Part of a small language model's weights.
Training: 1891M tokens, 7214 steps.
Each number is 500 + 25 x the weight over its row's rms, rounded and kept within 0 to 999. Layers, rows and columns count from 0. Numbers have three digits each. The size before them is the row's rms in percent of the matrix's.

# o: layer 3 attention output (transposed), 640x640, rms 0.108, rows 499-575, columns 160-199
# v: layer 3 attention value, 640x640, rms 0.0542, rows 500-575, columns 160-199
# q: layer 3 attention query, 640x640, rms 0.0451, rows 512-585, columns 160-199
# k: layer 3 attention key, 640x640, rms 0.0461, rows 512-584, columns 160-199
o499 097:519497491501523485480487493466458571478543465484493451493512435484474478487473516479497457543526479504478464488493512534
v500 107:527528516486522551501443500521496501505495488481552534521521470481495465494480480530489505487517494523504518510481477513
o500 106:476469464522491487532472511533489497532515497478494489471517507496508505518508490515480521497539571492512524485513497494
v501 095:471528518507474507505492467485502527474494473492492466471506473520540470523525488515492479482467516495514496509434476529
o501 093:515495473489502502497517515486520522540477477473495472485535491508501514510511489523464540541509494484477487498511524507
v502 093:513523493431468472509517487492535500516548479486487483529517495484516516524501544500500501478540537523495537521478476491
o502 094:466515549529502470479498468492476508507489533514507552535455534491442487536511471537515485540524454526525484481512500540
v503 100:505494515486522531510516532506504511449491506514506486476462507535522502519479511481541446514535486515470513500472480504
o503 100:474488477502557517468475524541529506557477477479541524510502484488503504480493479505507494438520507555540497494489517473
v504 098:503471482473528512485515538508498483523524519492472523452484474514528525485504481499504511557512506536503533514480489486
o504 094:469505478522490464496476492511494475516507513540486531546497502531479547517462482471523511515458512532509522479460540492
v505 093:507483472487488480514495513522509509475452524500544532501494522489497491525484510533450509499482509535508440500488471480
o505 093:494442498479525482492483427475530484502479482524527496529502530521486492443501493527497521475503520480528491529490530484
v506 096:519539542510495517559509498544498485499498496513502513503510494517509498510494497476545538485429521535534509514507499491
o506 093:486525466471533493475476524451498553499467490516473510487459459490545473481546446493504535496502472490490471482478496500
v507 094:458504506521521520526535442545499532502481527472501489522509487462483519484504465507482509518531491488474510518492504479
o507 092:492534505509501507520532502496529472523443478542491502523489486540497527456459478486494532486446486495499512451512489493
v508 099:476478527496496517507504508476480536542482445496528498489499525442477508558477468490516495469488496471485493480534486528
o508 103:492542555482474503508481522498479500510559485520510483463453540502528471466522518476460455515455471534479502512513484444
v509 096:476492478529448495498542430484513478490507496479504494549509483523534479461507499525436479544533488485552501468486490470
o509 096:462550506500520468482527482471477511499549496482498488466516550479477554504482480489551494494490501533504520493493535453
v510 092:468479533523522504464494504497473493476479524450481499470512467488489542495496473535465476485537509480512488523476507523
o510 093:520516539500509498520509506533479511490495504488508506538531493516529487443524504495535503495511522518473477518459514521
v511 093:493499520540477525547552488529527472483474511524495501490466517506517466497522484489510492497504525536504506438491518525
o511 092:508514473497545494514498503521500463460497453519503494502535504578487508491465442539466514525505500513505487529503506556
q512 107:495469506551513490466486552483542500522471502482511497476486509494487512464479514516500525514515446482483477496494458571
k512 096:461505501510468500493433526502486505520487519462490496506524469477517523504497479473495523496482512493514503505490509498
q513 101:534459499465520545511537456495494543486487490506483528442507484509537519464515471493488494491457531497502495513493500482
k513 104:528549530462521469488502443471497532506511548491496529527528493503561526472491545529492498471501542509462501553496540495
q514 082:496494553519507512509565502509500540526455527468506533493528506505506483512532486523479495532521505502539497512477474503
k514 090:510478478461475487490522496464495513487465523489480475487523539475472547479482468510496519492522510501508516510516492494
q515 071:474500504482511490518487481503508528484507502490493512527516488510521507524494493503506533479508544516522468514505481506
k515 094:470519474461475490506478502494505479472531475529514489478463458503458503510500429516513474527490496508518475475479477485
q516 081:456554499501484512484479491535485498481503517464537482513532448479500479527467512505481492541482488481510564481490486472
k516 082:511500525484516445514533501503604492451491492524476493498459524480514531509479530491493536505509483486485520516501479470
q517 084:508505515506541506503531485506498511476493474506498501519497456540503514474517478499489496505477522467497485502516453505
k517 086:485530546469473468519471523538482518507491461517456490443503468498457477532476472502506550538506476495529516471475462489
q518 087:490452501476451458532497526511494480501539486522497492517475536498481491500515528536498500509535511510512471457516482522
k518 084:517517470471486510494490511513437531515467514490484490501503474522541519497512483500497527477484474511545483518468529485
q519 084:484494488529483490487452503545544489503491458477513473494495513517495484484508542501527451478476486511476486510461541531
k519 088:484490500448511510476525497486480522500486514505544511458491554460530492468488501486483459486503530488547503499518512498
q520 097:532495511461505487531483457520484495507461471492514496449505513529492509476500493542493545457517524493514522521522471496
k520 082:479512515529505479506484542505466523523484563466487503498489463506551482495481519505519513452504516474522539519516497503
q521 079:465557519544484506508480512484473530468517484468477464435531538469536496525505497521499523476532484512462541521501503498
k521 101:520457483509518506494539456468522527499512450540512527503517515514521508490500547506491450493487512549494497540488526499
q522 076:456508497467487489533485484504506493485514504494507500497515505492511467545517470518507494479528506515482504492498471524
k522 087:490494534498483485500479506500507525499533453502484531485506459547510461537533512512502490504506477569517488493509491518
q523 076:485522520481484482515459511535495502496481493455516412503488486442496497472535537513493472476508552498478499483528537465
k523 082:532474507496532463478506457507538501489534496540464467510525482513491499492488499534499497522487497545521489492475495469
q524 076:493524488491524487512470492496490456504503481540478519506524516484499500491508528492454481518501525525494518485475513475
k524 087:448482519519469503477513481485471515476500531532529483500459466543517480467483509489499533471461465460514515515467492485
q525 072:481478498522502497501519491539469499517510518480500465515545528504508509486479475537481501525491456463470535503535526497
k525 100:516565514495483524541515469505450544527547495489497519523521526459455511512501500527516509488490490498450495495541476526
q526 085:534498475539527449507518486491493506529483497496481483528497500526485508471511524514506465556463523486498479538488470494
k526 086:488518535484497479532483501480516523464490500498535526456505563501523508492472520514474522488464527506502514513506537472
q527 084:496446535491494503474487492481496558488504509519518485548488506492472489474495478505469554501499471491523508464487544523
k527 081:526520523493458483566493479487483487508490506502548518452509477522522498503507537532501433522485479503482515501477508535
q528 086:517507510490513493535477465567501488479493509501471521520474437527523497522544494491477525516501507506492507496511516486
k528 085:532511516488475541484485515456522483462492491462478527504527517475464519500500527501532484496483478518515496520551447520
q529 088:495483550504529471473519579489542487506512550505501510501487558511471487531500488520499483506490516513518480476473527543
k529 088:473494499484490494479507436482504454514491487510547520532455513459486505510499512492471498496541527480461497483473503457
q530 087:513538498439494445499533503508495457504497525513490497512494464504509487496500529466538494481502485468442490511496471513
k530 089:521493469490530505475505454468495511466493515483499445492515493503457492464516533518550512479523513497496463504514514507
q531 084:457533503515498514479491524535485508490511516512526525518507471498452491508492489504517478508507499495511536488535528534
k531 080:484480518542502515519501473473543494488490514469541534449497534495515522476450509508448521446505502541476489508455526491
q532 088:472495539538517527498487499514477514483493490507498499468472476535478504476488489523487508481471492487494485504485520492
k532 084:540495508507513443503513507490496455540496577509489531469492480483488489486507508501501499498476491500547470481522492494
q533 086:518468499506468485492510530511466483497563501512489487514488494502534526433503489553511494501466474458509478509489497473
k533 080:504507465468470483476507502534505496510483479470480555469529501504506540536499527461493480477512471501463507499515489498
q534 086:463482498510517490473529497479493508480519481499485531465477461494517500461515526514480492525466457521510511470536507535
k534 082:564503509529514456497493517522502471456443505471490537537520469442492457507522512460517508495536461475490470501502449491
q535 086:479498523500541465490524516492492520551530476531496502496520479534532525498484504492488458521484542529482551520516477462
k535 084:517524476465509500512509468460521472549465535504505509475509493530491496520488535505443502484477458501505515495513534499
q536 085:501484502462488522479520541481499506504543485497492492484490455514518482503542437493478507496513488500506522518491536496
k536 084:501480469498493487559495501507514494527501547498523511490496467505493552479528522507486530475522490506496512503495509502
q537 085:444471459538528548520544506532485503506479477507494479494479486512504523485478499517491497526466523491492494496497497494
k537 082:489469486470500450478494472488509499534521549534500523513511502425506499497528464466502488493515466480502548504497555516
q538 084:505499532474502475467488514477501536513470461535480532484464511460547470499489543473512530469501547483489496470499501503
k538 084:498492512487471539552463545510491460482523522519499528487487486554523515503491492507501488481518470469531524483498491495
q539 089:468492458521509461507459504508495491507519484490504507488511497499517482491472496490504557443504523499469498496497470521
k539 087:509478488527517462490479479490498471469502481486479486480487503503550480484521552477565502498497490552492517476486524493
q540 081:498490464514519498483434489545502442498502476493495459515523479507486532490477467473479489532448487491486481496511513498
k540 086:489520523508531470562493481483488512550504495470480480474530481494496536493522465489514507454529504503487469536456482496
q541 086:453494495532535476539523481496457502461493471521484495522504519473484482530489495452520485488485525470495475500479521503
k541 084:504489517442545498436485492495497526486474460497503547498475511516497497482474521519465526491516501543486521526446527528
q542 086:495491530498511523503499486498498451496467486484509512460448485525553491493461500486484509514554546503509470490504469469
k542 086:523499505495467485479511535482486495525502520499514466504549489501442507520484491537514504532449460507500511474520489502
q543 086:535470516512496509508475476471457477453502497501489518513496531492507532488514461530516491533455518494497527513509480464
k543 080:498460468447494479465511518483573531514475462551537501562535500519480520491512519505475481489480500480488477543498504479
q544 084:463431506486489469482486522506529541523516531514493468519512485505473521509498516463476525539494466562534481504525533515
k544 083:557574527506503456483542494491477458515494512553494505490524482471521459529525508560505537488476500479480487508485496454
q545 080:490507484506504450474529512486484537504489487458516507519468504500508478498470474484517501511531510481484476502515474487
k545 083:534463540527443501493471523444469491498522508533475499505527503521555485526499521485506488536450496497486457519545553514
q546 085:476524475505500505454512484487463519475546511516549525515489518523517539484537520493514473466580464448560506518503485457
k546 082:519474488520479464495507512487495522493481487463492463479489524513543528516481483515529497511451481495491507514516497513
q547 086:487538480473514485522517478496510575531504510508497484540502540536506529473535491516530475501446503491494508499504508530
k547 085:526496527479542531498527514523460444509532496549478476485505456483496473487484495474475494503527519459496517463475487472
q548 082:502481504501534488486474521506547523519467524488521455509474510479501513462485527508510527484512491521513491497453549512
k548 084:531473534477522481537478520462507498464526465519468479470504469514476493510478512493502488514464550490497483522477538500
q549 085:547492493454527488512512506535509473490518525488500495495463504539509529488490504478503463506511504508555536515490510454
k549 085:463440480543517485500502570523520507550499475499487512471480511491507478523508509501471496528483505514524492437540520532
q550 083:517450459511469491507459494470482487495508501489500532527505496511491493476518470474518503483505505521493470501479512508
k550 079:492535457459510506496525497528515482544507464503461488508478525540546532540522481498451493526521506478495498544503480493
q551 085:479507509493507551562478477540528456462463549515530474456480495547477475531488499558563520516490515505516494482512482511
k551 083:468501523511461501531538554456504509504484473474492473541558485488490529480485481477452522497494503520497508494512485481
q552 086:483523487519509507503519488530482514512493499494535509499480515535473482463501513448496486512513512512522446524487501487
k552 084:509514492458459529490505525440524496488497517521479572483524496501481527504520448535505523508474517515444509516481497536
q553 083:549447493540506488513504462464492495514477460469504517528495503515547522528534487551499510542479502527464500516517497540
k553 085:528497522506497518495524515495514489513522516481510495510529477510463519493494448484484459482515540496477479521458542495
q554 085:503490520502515508515536507490507487511471486485508465479487522467521481483490467482514551548490471518494510515477484482
k554 085:516479498468520516509502498539495476485535512504524468489494465485482488521494503507492526489530556481472493521480465493
q555 085:446479488508495456467485540514467486524489512509477475460511524470537444511478499510539498498490519539551498467486485474
k555 083:542512525486456514496516534521496520528494523498506502492507503476495437470515511480483491555441515482498516494494493515
q556 084:525460519506524487530502454525510525491505553415489502453526514499489550509502502533522458508477518539482527550490498493
k556 083:522466478533460521485499569516504534530532492520536488511503511477477485485498470514518529522526525524543468520526504486
q557 087:486499499460501519485524497494510516532510473501477513493518500511492464481562479474526498445537491512513514554488500430
k557 084:534488462496507490498464475484491498562493458502476518501533476491506469510453478524449488535499463516524502483517494586
q558 085:475510522508478501470481510478470514495522467499538506503487490491468473469499504494478522475462480513523496507482552541
k558 082:485484510517488535468524475503514478490481507497473475482454501497496486520508506526498554457472499516505490511502500456
q559 087:502522455517529499514459552523540510510513520491466463552458525486506486496501529512503467512482453540486468453500426503
k559 085:505447523508509530513519514482512560526501484507518508477537503497469479500512474488495527460497474454459523495554524503
q560 085:540474504503555515522533524507515448509473519452529522556516462436462474447517447497537448523532540533506503495524509519
k560 085:520498475522497507481495504468491484509510456503474480481469455540516496473468490534497490473513488483444494463492508488
q561 086:491524483524476504485490506480502530510528512453468515548500480492540512510446523475482539490496555525482500482478494489
k561 091:499500524528511511531511484518526507511501485544508474476523510481501483486561487507526465491492490530520553483493490493
q562 089:492492514522534477509503527500433496535523519466537516485502502567509499488484479476481488500469490508482485422454461523
k562 083:537515521480469526490534488507495503484541469485472499483492488526468416514501464524521489497517486498471503467552502516
q563 085:492499482530519477503465516544492506499485510497526448504466437527525484479447451534534467526473474492528496502516497521
k563 083:556494523506472480537498516528496495490500482520488508499452517503476499552537456476532516520518478499460521505507463482
q564 081:488470467485478505537524494513491464486465520524514485495506478520546466466459495468486491470509482510452532489504479467
k564 081:518489519460515500522462502520479520526489517465508515491521475490529514479481482462501484530481525483512553531488514495
q565 087:504521505513516508502529510525491510482481497519495453524534544472504537454476498528462473485494535465507503489503459481
k565 084:468528546487513474485468498453546522481511505487497498476502481489488505508495493512502480542517485502508480524523505505
q566 087:491500526447465458499503482484467503501491518504509493457513500513505512507514449527486481508485469514516536448497521518
k566 083:510523540483538538513530499493544483505508481476465518523478502481533516481492542507522543479515501478487529485505447484
q567 085:530492504478479527513522491483488512484517479531492448494501481513491499497543471485502507499470517488513476520522483459
k567 087:453495528523456481519407538482521454502487461437504517475501463521495484541501479510520573461448469482526490483484516504
q568 082:501479445511534527535480457498497493533507459511472519489493504517485525513511472460487531526534499537493477508517490505
k568 082:525485508500474481503489535524501435516507453482491493519499546538542507503488499516483495525506463469477499532535481474
q569 087:501545494485506541484497499497488522522513472492501449494487525490510517488504485516528475491520502482490538532445443470
k569 084:470483513463482520520499512534502538459516494484462512475521526476534497517529524463464474518481508533493490473522458523
q570 084:467540508545478507491519524508505501491533527521503491521498470483495483498516563517487485508498457458482471518529493507
k570 083:537458505494506559550477473472532533505518499518493504467486527476523496481492501468482491517474513514482529501461527525
q571 086:538500513491536517464457507459532484503474526492506478489472516478530517530532460495530485544480514513514481540523564529
k571 086:480506486507489443566525496531470503481511523506469482535486504512506478510509471547493502473470454516524494522501501499
q572 085:507471477456512492520466536469521497485519466517503492508493511473498493458495538554447483505481444490491489483517501526
k572 083:506504529525505538506463487548498514471462482506534492473538521505530496536511483489500543515494552481486489521504505465
q573 084:450463484533511490466509474459525478499508495503505518439510459526495500520476525526495532491511543505482470456491489533
k573 083:478528491488482503470486456527537484487483486513455489509505496455515482472499501498487501492519458503477520508492549482
q574 083:485483499492541460527483505556487474465502503501503495552519478484456484463503509472530493524469480496480486461479513486
k574 084:513531468561488495460514489492482467526518465502515469441467508479482500507432480490485488514538494493558489423482490493
q575 086:514514457488503512499521482501516484493533519507486526554527509508458473513513488479501461458466479513492538543475517484
k575 083:479524521518488470531551504523456550473483500508517501501487493494523486517515513522541524522486527455487504512505466469
v512 104:532465478545500463497484533527514535530495507516480512499529510489469487499523496488464545489490505468543516487512501502
o512 104:511528464483452463486480469486475521484507512538514482504520530537500458489483465484485521566492518474524475450478517488
v513 094:490504520531467513480479495513558500483494488509467563509500505544486498497551529481483532534491452491469512509529501498
o513 102:509514497476507490486500544499547498508536475477469511482522492519496513502485488496497562502493509497527487532509494505
v514 098:507518530511468534476475485469530469528488500523484502493459521508512475493532486478478505509497531521467492494534520537
o514 100:541524496507472510487488502487500466481501531538526496462500530493498469524477519532543523487479556474474503518506499458
v515 104:482504472518488531471527542491510490472459515500532497494501502512542530564540517497447477451512508470459487489480479550
o515 103:472507483458518468525502483493495467495529501483511480530544446503514477515512482524493533536495494493497507486507526513
v516 097:448521522506503514499495522494521490470522511498532522458467513496489520507534583529480519508538538506530504517504553512
o516 101:506486466463523521475486522497483521466504504478515486536509519507507474483439523452503480478498503496525520515493499507
v517 101:502468500489507524473527516520506512489437486445488499494493530525497503481502502496486513511484470467520514491486497484
o517 103:538523495502509530516532499482480505534511500453525474478535485479470526478509489444460555515475485479507491502489506532
v518 101:459510534499469507482521494445526475481546496457506493477477473490458490484501523486489479489497515525510494456515512501
o518 104:505504514522500493469476498447499512524476501520489480500483510468529468507456509503482502500509492497535452475481501465
v519 103:473523512515483503502513497534502503541531512467515562490508509483526499503502411536488504472462511531497481566489475461
o519 105:502485478490473473483478551522522520472494512484534479520502474466523508492500476497494500471441509498548544516482462483
v520 095:521517500507456500516483543517522509532477525488517501492492537513472467499450485515457504519477476533510485472506540472
o520 102:485482445522499505489503518478508558476489520503528526469497503494425472485474487513452463535516480503460467510529490500
v521 099:513460481541497448495513514496479479520516484492503479518527518510488500479538536478513499524498477449494476470474528541
o521 104:509436513492527465530522551504509516471513448471504510491506491467520484490538508481499455497486519514537468521463504527
v522 095:540507497529564516479491497491452478505498466499522520503486521512504562494493515511540521492446496499506497510496499496
o522 100:511484497502534518529536515510524455537491445516518479507480484513480516506482515541486492476476511507469469489522473484
v523 101:526490509481482489480516525472492522487469537533573540508474471513546494502564534513499477489485499464479476505527483445
o523 104:501501500472540457471483496463542494506492515543491519533488469473477522478517477560504468497492579535526491524498463503
v524 109:491489494505519537473554488491447480506498506509529470505531505504466515473483459456529491480463481478492508480515492494
o524 111:477482501500474481465499508526481526486541533509453450504516479497477523516471512501487485483497524470509492490503503489
v525 101:519515557514556495573508479525519516503499491484500552484475429489487504523489520494501542478468522498448492510487478466
o525 106:514507533528512504514466491560504528445518497549472465487517464477491499486473511480474509516504540502508495489503449476
v526 099:507461491527483489489518530518501498521537493501523528504508544477478536540492482485510480522489520510496450484469476510
o526 098:498509515539526456493519496538530499531476479478516502524533454499488475476470502539477512476467509536477508477481507505
v527 106:517526507472493501510515509485484524486557533510505516487518456521503448502478460527505492494491516514493513519515489479
o527 107:499526511501498513486513546466470515477526513494501493501512508530515460471463563480490520522504477522519524544534475476
v528 102:540545516454476479476519477491522425518478516499504489518520539481481511510503471534545505497497470503499490495495498504
o528 101:540509513530480494496502493488490448484499521495441498486523532505514495550465500525507519530478516487488514478468500501
v529 100:486491485514481463518483498513481462486531453476496494489484472490462516494538431547448525479482467520534490499500551532
o529 105:502500502528512457489509490472439460531521511487501509500489496474468505474489483536487563510489499511500538558486562509
v530 094:471463524480491510475520514486527509497487538475507492503486492461505548539507528532469523539516498490526515500500475480
o530 098:510521510493495552509529507502466512475477551517479506499501462487490494513480481507476483499491476499454509530529504485
v531 096:482535544513513499487497508527484489498539493467484490530501510490479458484491490469466479493483442494510514473504506513
o531 103:472516559478508504517493518544514477536529489497475460480447495509501451532499492484469495535504479531514495488509529555
v532 098:498531458492461515491485517537461449511498543504469539509517496495485478491483493470507478541505484495497471480465501528
o532 103:522526480468484458503493507530477445538475462507500510489492482487473517452478483495524513470486482473503500485480453492
v533 098:496507512504468463524499478496502531455489499473522530480483483527509456484531546543493494504466490486456492501493552529
o533 102:465543535503515531474470485539502499477511535475554526529524496551499514509481519559557463532466486492449495507472436544
v534 097:504462531485532458465481536494461469531463520478518526465528491529515498540470479485465521499505504480502421512507531503
o534 101:504460472433502486492482524522498524517462496510530491511475478502433519507501496524495557514526515515504477498482509475
v535 105:517459520531520525520478489513465515498505499527455504525493522525493507478500520506507508511465468471484495489488515525
o535 107:534491476513533543502531494475502468476478531471476463497477491516495525489498501505496470491488515479441446519491494545
v536 101:488506485471493471461531506454527538526479526514500531499521500483477464476521532506524499478484483522488479488466525498
o536 105:494474538486483485478482523543522517479539513504495485478488486519505555505527480445530510485465526502459540502500504500
v537 100:490479496510489528478485479496550505519512495493477490493520497484532488504501469508548542462536530474499482516481433505
o537 105:516489520520521551472554518461494470483518547506486491492490490475516485483473515538465503502462506445483521470531469499
v538 095:543500505511482488532464445507492530487507489558507497512524469477483468539478478481464516451481512425539452482525534453
o538 102:523470496504479490566477428538496527489521500523516501471512470506483537503452477460506528537525527495521465499510529506
v539 100:470457470514547504510545470528470479501525445511445486524477491538535513538460539528458528501513498473518467502507565483
o539 103:471473482494477529554524480464469510488531520506520507520487533475510464532499489476526507472472465476492457508523499487
v540 096:500459496524496476529476470509481563478511576514536501498479543486476515460502451476516477485529494472502473466499492471
o540 098:488449507465502453510468489493553472516470546493534499494508540470547448471503499459479518496524487497475459521500530459
v541 094:466456486492525512495515529512442490529446491502503487520471485495468520488484552501483475497480530532507472521485439490
o541 098:479478504508531568493513495540474483483516510514494491517494452516523493481475485439500460516522507487524529468491504502
v542 100:469503521571510492517468461509520530481478513445533485500451475474472473510520510542509533502506497497500523486501530504
o542 100:477505513548549489519559485518507484525489520489516477500485508489462491475496511556553546474506464481499492495466504492
v543 093:550490502511553490509524494508500513500478508484489506514490465488497546491489511447504494484492478481498478518505539507
o543 097:472530508499491518539518507526562510510470490534452530490505475486453513543462481506464458436508492511509473509458483510
v544 093:476528488465477477496557480548444507556521518509526517486515465473545472555511495514470479457504489524484514456488533570
o544 101:514512497480504487543490508511502499472530498522477509518514474485502506536484490514467502497491468471489559486480528515
v545 098:484509517496488553494484521482504498524538483513474471476483492513511527459535528503507501491485484470515530511501490489
o545 100:513498523450472493509489493446512520471473519480493516545496463546508513483503459510489512501458496461482512505487461497
v546 102:511517505496483535505502531540483514526502516462547444480520510480503472542490491508524507546469523469516548446501503518
o546 107:478483523521503527485462504498462524476488516509497521489510514493512463541487507514538510507504483475514489499533507513
v547 099:488535438486471509533514523463470482531518509494527542479493514500483482518489458490497461546502531477463453514506488562
o547 100:511462526495483497494497529533516498510507496530537497510511471501501496523525455473461504475482512469531486530500451486
v548 095:469527527510516471463475504495523484550528503534466495527497465514513517457501474500501516539509470519533489533473471452
o548 100:515497454499499504493519532524515485508461536461476498517471494473521478496525499505523481563459502535530519536454459513
v549 096:478503508484501486541506495498477487528544487493517493545497546502543503477492481526483480462489539460475524455491475494
o549 098:532490470497558526495554485513471509487504508484499488519515493527540478520501452535530507530510549468474485487537439475
v550 101:501493512483502500515489498498531479472495463546503481478507481530471506469515526556464483526472480484436485518516525507
o550 106:547452495505489547492457538481485552430485507517514520496481489515496520480535551530467500537482474465481482473503470503
v551 098:533506529482488494519531531506501507474544472479523490441467478508513491513504472530474487524537526518490514505508474551
o551 102:497489525514467516488490520481502482519491537545519541531522487504549481546526524512513501501502463487533487505503504518
v552 099:476508522497500519546447511519514453482515513523522450512487494505502520524482499498472520507498480510532444477494494488
o552 100:513490499469497492532504514531540502539501480511498514500446497544499516507457512455518502511489499491503496476493450492
v553 101:435493517498502514478527505483497566506560573503493505463516488476516519532507536498485540485529498508510519513475514477
o553 105:480476484493531448490535486478518508492515485535528507466493523489482505528514466495464507475474466494507514500532516511
v554 105:517511479492473500474497515523535506514481487510451521540512482526479513530451534535481519516476488497501456524474521500
o554 105:529473492467524493481500489491524525533536471462526552520525475515525495486517527514533526511495486468472488515516486485
v555 098:513541450480512528469485481528510482472531470441514510497570527501504550483443522545473488485469494502511541503500514503
o555 100:528510524487530482549481485522479476521490475490508504525494479455512475486475488535478486477488475455497507495467486504
v556 097:514496512512500486543505486476507511468539514488519487478492508524455472503498480478475484506497496522503483513487469514
o556 100:500506478471497490479507494476506482475511530462479495507502509509507496529508524521512543513472466501454489499495483537
v557 099:539523524479482494484511491475454498514496511512513434486492479527540488442499459492543456453488516487543446473517499514
o557 103:496519542499513489432511510477491522492494534514456475528526531507504468501472477473474464506530496508511495476484481527
v558 097:463484457486544530489501461456524468520485493523505526517505515479509516534494495495478510520526455533485504496531492505
o558 102:486506495496543511520518494517492504472509464523489505488515479493521488484504492504471509515517545489463500492525552518
v559 099:507486510548521505504520531510486502496548511517504518464479483512472550533517538555490526543507507514502468529519546520
o559 102:520554479485550506511488521496482489530529488500480511490513541539501525513529548464445508506484487472509478489514490508
v560 100:490492507516505485500477518503490526459492535482459492519450484480482476478484506523490476495467447490542532495530508500
o560 105:497488513472527472514470535500467509503477493536541491500430510507496465497456496509517545545496448509476467502524497502
v561 110:496533529532516514505437534532480511499489493489473494507486505548475491534478487519490466496515495477516524508452507518
o561 109:502541491493555497492461465503508485507537515509508541489515496547487518522571477523477526521522472451504496568526483530
v562 110:431520495513527497453471447489499544475502485521567459534519525527495512498480529476495550484521450504515489446529503511
o562 107:483515507491517514476490483517531493498508496482499465520532465515482533558489467496517528485467510520486490464534555557
v563 101:487480513491496502535542508490476540492521472454506488478491532496541471557487470490503552487503503487514537527500497494
o563 104:524512495484470476493503568510510528517496495491480542544501497459489502537526500474497543437492466493504490510562542490
v564 097:561470469483475461464500539519563448488502491474484466454496557484512529507496500498498491531485473518475523504550491485
o564 103:523483504509492478463489495521509506478477478514516489511527491470500499483482457505463515500457467518501509535542516429
v565 108:480508492500490497493467507504477504495479516508516493517484517471506533522482502471555462527481507477457466496543465526
o565 110:512472519492547444459477482520463497470501463555479446508511491469519517505513455515499516501490526484463470524510441474
v566 098:486426492528498532474528478537486506510494527500482483501503522457478488488502512533500495533504493477520519486503514455
o566 102:428501492501487454518467509473492474537491466484486497493502517495484486485506476500484533509507475488497497523511522572
v567 103:548482454536464523493472520497493520517506514510466516497517457536513532507486522485489515458461488489522500517557527506
o567 109:508512481515525460482519533469491505495475469538506494484508490513504528479455504477533475494482487497478505510496527484
v568 100:441510481552549485504522479507504523506563556487506489525508508504509486522505564500501480474524513517524454517502478453
o568 099:474505485522504527503519513478510463504496459482530506502496498499534480498519489456499505463513511490471515514546501511
v569 096:476519527527480504535519466496501481511536485508475492477480486495520554468439484533511496477515501507455497504488492514
o569 101:504536523534472478494505547516522541497471484515484489534468512518547512498513478494491487473507516541505504548515518480
v570 100:441508469487527520468502471483447488506515486524495480485526549501507479504527565484507488518514477499512489474427501519
o570 104:483440463500502468526479511508505506519491515480484499487525497467488510489531503500500513499430477527460463502505481526
v571 106:520472527498482472503523478546470520456486505487501487437499465502505482522501561490471489500503496449527496515529528510
o571 108:533516513493480472489470535490505554500529495469516516469546517519506473453533456496524507474493480526474509499503516523
v572 101:513530459466521544512516449484467464546524496508462524512524486529487526479528514490516526506507491455455512522484532483
o572 103:504518517502513549529526464497499516514523458442533518489510510513465467482507499459509547501510534521490513548524519465
v573 100:542484510472497457518516490479519493509492464472547461464498472535499467564472483512499528480443491469484494547493513503
o573 102:492507505533506520527497485537519493536491496529488509491540478517468501497496492476535533504444503516480506493477498493
v574 097:505515513467482504481490536496517433485504509521523488491483502489490484541534452486554502492504530523487482530544537530
o574 101:519444499490464512502514535501516475493521545530479494513480495500490526472474487468486500497526502480500478502474502426
v575 101:474479501514480493479466465532542501475495516500514542505495513515493441490479485516483485480484485454524482473513537527
o575 103:504512479471536483510487477501572498471496483521540499506498483485493485524485491501475535490502477546465474486472504509
q576 074:494454458543477503516533507513503527487491523516511505514487517482529568534476486473464474499476475497515493534517490462
k576 067:477505512471543474499458471494489520476523501498460500490491487449520466525425504525518510515506495512490526540487469504
q577 087:484476490552504507475515479466482511455521470500504520511522527497501510522495506483449534482480474532473497504475503518
k577 082:498488490476521527462465479493441476462496483506503502474494472515510507471519515515490509512476492503526508560529485484
q578 080:519552483513478506511525431428524509498528500505532521523504501477517446489522526527483477512528505495487513502527438482
k578 082:533472499478508510488488536494493528527488506473500482517473471505519553480515502496528485569533463516507492489504484495
q579 085:463511496531533444485503424491510495467547501490517461533511513493545501469538506493466480502476514498524536489497452524
k579 091:544489499482525566480502483499452555457472496494502505497472493527440521505493500513467457509471491538514469486496483508
q580 087:537486494514527466487484494515514496453524548491528495520463427512482495470507447503460507485544490541542508535464492522
k580 108:496509488499491544539476467492465489501464484490547511553506496536519505513490497495518525516493514487516462468511467487
q581 082:483522516501498511525471525513527521494480497504522498508487486514475491499485452487446490489494532513471498478503504476
k581 128:500507494473536434484521522494536493492514474510506482454493515480541485486488512558495490518500491533482500529509512546
q582 110:450526521494476504430457536495467468474570497507548521531459520476509486513473498494495528521502478511501447495500525465
k582 111:501460547498497500515554519499486522506468525536507491482455546494507479517490461485466498532473493558518530512449519504
q583 110:525469520492534557504462521489541453474495495522514453496495507462454459527525513459493490491514513486486496512509522493
k583 112:493534493489437501513447523478471466598505469416489531476553487516520493500493514488507481455502491517486482501460527553
q584 080:495497560528462503485460498493496492482479463536469466502504498506466484525509514466491497506517455552505483464479500491
k584 076:507479517487485490506537479526518579525506495466535531557477517478489520511481476540501494564461503517506497547468470513
q585 080:503487511504466480480490499537459475480532498513449472487532472499532503520565525540472467494484531462509477456442497522